config.toml
n_layer = 10
d_model = 64
n_head = 2
qk_norm = true
init_std_o = 0.0
beta2 = 0.95
weight_decay = 0.021
lr_head = 0.00816
warmup_steps = 57
decay_shape = "sqrt"
batch_tokens = [8192, 16384, 24576]
steps = 5924
dataset = "wikipedia_en"
Each number is 500 + 40 x the weight over the matrix's rms, rounded and kept within 0 to 999. Layers, rows and columns count from 0. Numbers have three digits each.

# layer 7 attention query, 128x64, rms 0.526, rows 0-14,64-77, columns 0-63
549431483517525446475466590538495476575529581466510626487460527547479508473511499562497560518460437454564458485487509542425486450527490473440547559535454468561490585490480463463545446439470490
500504459636454480427466449518488507365447421513412483580495475500549577576571522587524475501459485502537596543510475598459521386507459482475423539620422555419524509531456420533464527526497518
555628425467470563584435491557469603415502596567491518617535472457433453502549581550446567491529527589462467508376466415458473505522423449499498573415592593513510453413489458457490410451541482
474628512527571446491524502468568395581512474659410483491483493472415499435424395388463492529542544490503508550503750519527474483482420457537489517596579443552456512393423480546470657579382479
504503515474557569480465499483475447524542454444522545494491461601522466454476536425480522505606461398478484475422535454436552462508524440511525568483589551447544575539399466540583465556610468
544677500530443504539637484545483499508459499558383507561399444449435574514421484480621420497471519411384528574457648521559526480477492587518284459498588541560476577509536375560401469458464486
471540460477411502599508491532472545458508426573411409542460584448418524539559489546535544525355599573491471530565422530569467498544467562442486455549454506569466395461499494440428597445514507
548516437481441480560489462467528523471529496555504502545540549477559534472529560556555490494428585592522523468532465516533410506495528494460486390477430508543456415504517569444473497476455430
544479425573496529526529539463531493578548444487532534511548558475535562542471545546529451489473526597519524489596418514572425505504527446535497433443439425547465442501558504475488488475417386
533525490405577564554591485532534518439552446488429485498462505517468465482500523459520628517533474458426494591462430529610489468517493480553615558480478508599599424447551377457507490455508383
453461546459491437498459483505568485523498567496390514539471452461544538536561414358478552494503440435407513517531529547500484446459444554496461585508491494508536582418523413570427612489463578
413509472477451439456435486573497440467437476528494485496513374516516516506518474454420496511519434404500503481459595520465575517550425568478489571505573475462563581474479524630487498494636582
517530515413473452489572506551599500360447458549389462603485483514501566509514467506537421552548421444438415497447504474482459433456471538513498578504515471407530533458491506552462514503509603
592470527505521521511537572588457511496585483498346408611402482537457500542577472467581639509606456494509589537531481542548450451465476466532529515445507497528574469435518355475478466450472535
548485527548501540532474480463446513498565512500531522472504591455469471495529539502521604469491528578514508500520473525496492488497537468508492409476445535531487433518466504412531489490442470
497506497485494515503506508499501501490503497494499492514501505496490498502500511503506504501504498490508503504495500500497498500498511490501500497507499503495501489492499506503505509502509504
516495502496509502503497516497502505499514505499495486484499496508511493501507515500499504511491488501508508494495502506502511502494500496491494509497516515505513496491505492505506511512492501
460540478499546540516488508511445484517502534500486498492463495482486489489498498519436516507458561500528512518460470521537582471479488552520503518536483464475582489462470512501498504489463516
482507535516465417535495475486501524530537497489475533511516547526490482509523512468540447520538475543502466480494533461486512517501511509522530495461529508567489527538465428470535495489506510
516505504489511492502485502501493505497500499492485499488509503502521495487500503510498491511503493510515496493496501505508494494503492496495518497489501502496497503495497495501506496502484496
447505599479536500525632487485504552474525536480538557466521528582480422440554494537521461438577458554535440447459472490420496551478489523551501511514559522516526550486487485493523520543341588
502516506491504506508488504500495502499514506490492510484505498507489488505488512494503495506502514493492496486494514514499514497487513499510500520513509496509524500500504493494509492510476483
499501498508494507504482507500494495489501499493498501502500500497495490504499500489500483505491506481497500500490505498500490484495487495499497508500489500501506492502503506495497480507493491
485493492492483500513506493501515489487493498499497488506492493505477516506498489489495499504489502503495497508496501509496515499499494519499495507497477505500506503508507508506490496487506506
501499504475504488500502494502501511476512520498497507507512498483487507488501486511480487493515470492512479519514491527498506479497524521500477463491497511513481511508516505486499481491507500
495472504536497495500502486476492497493486509527501535501501515515484462483537506548494495508465490495474481516500494515496499508511488501496503494481500522497482510510497497450485476488486500
506484506510515504492508492508510491497506484495497488492488489515492492503500493494511507507487502495498503498489496500485507499500497491496491508514491495506501499495496494474494499493504509
486493500528541496486520497487492512505498483467502491487491495512510479483493507482500499500501490491500509493492512493497499514495485487501502527502506489489497503490493484485504505502472512
530527502451450483514441494475501480488574463585475490497502515449481547542508473540499489513527526490538497480563564473546489465506505501509442470431459478532479506560578486487518504468580454
# layer 7 attention key, 64x64, rms 0.523, rows 0-13, columns 0-63
504482509542520476473481499495511480524500524531489504477538474517454487513513537505477492496503487505499491497512513485506475507491498525492493508522486506511502549479488514494499478501465502
486552493514514544523533456524487521509477485506481521524505499503459508486520486487492516523514491474506520488504504514483494508522506477540496488532503506499484524510496511477492484465522488
522509492513483506523496506482558496506495529511504515491502460509512491519506487506515478499506469530472509538497462516488466536498495520517484517486517516530493453487515489473515521520522506
494479497490544505493477509461508503514495483468522508495459519524506539503476469451499510484461509513505516532495511503569477545505524465485499484488474479475494472487520476504454487517517499
485499486498518531497522498490536505514515512537516492510471488508458478499494508491491512489509482491473507535503505467494489507499502457496473475499506491483512530494480507488492499482518514
496491473483487510514492513460505520490488499495484475522466474499497492511488507498496481484476490495480526509483502489507483471490509491490511481474503489489483487507491501498467500483521500
504504483505494485524523508493500528505480480492506506505495498511509521499502482492495514515464527478494518527499506506511491501507499506498500490479479502509467487512490530521487528486540516
478488484487480479493495482483506521486503511493510522505495502495527541502483480490503511480484520517504526488525469522518514512509506541524505505508517496534480498520509498505475542476517489
498511504479501471493478513485480511507505526505486549488507502510534499500490487515486489489503507494486505480497483511505504519532499512489495486493524516515493493495522484523504503528506478
491497501520493473502501523497480493534460534539470463512492494521486464502472553522457486488493537473464500511467519494545505528508465491481525501495492522530483498471483510513499493530491493
511504478485500505502509492499516496495476469483494484500482488478501517491478485474495491486496472502503488480511505491501469484481495500492502521502507496496496480500502481513503494482486488
507514510494514522514511507497513478505501492501514492513482510492501518464475534522498492510532475508498485505513529501529499524491494470508504534502490498506502509487483494466523481502478509
507500491499496534486505493522533516496503509525529503524509507500478500505498504527529507504497478504482469505505499498493497491485481480493503526494483486508515522500474499482503500473507511
490506490504489511493493503487486472512497502504488501486489501506505508504504483480490499500507504507500516504523509494504490499509507487481507494497507496499507470493506500513495496523498493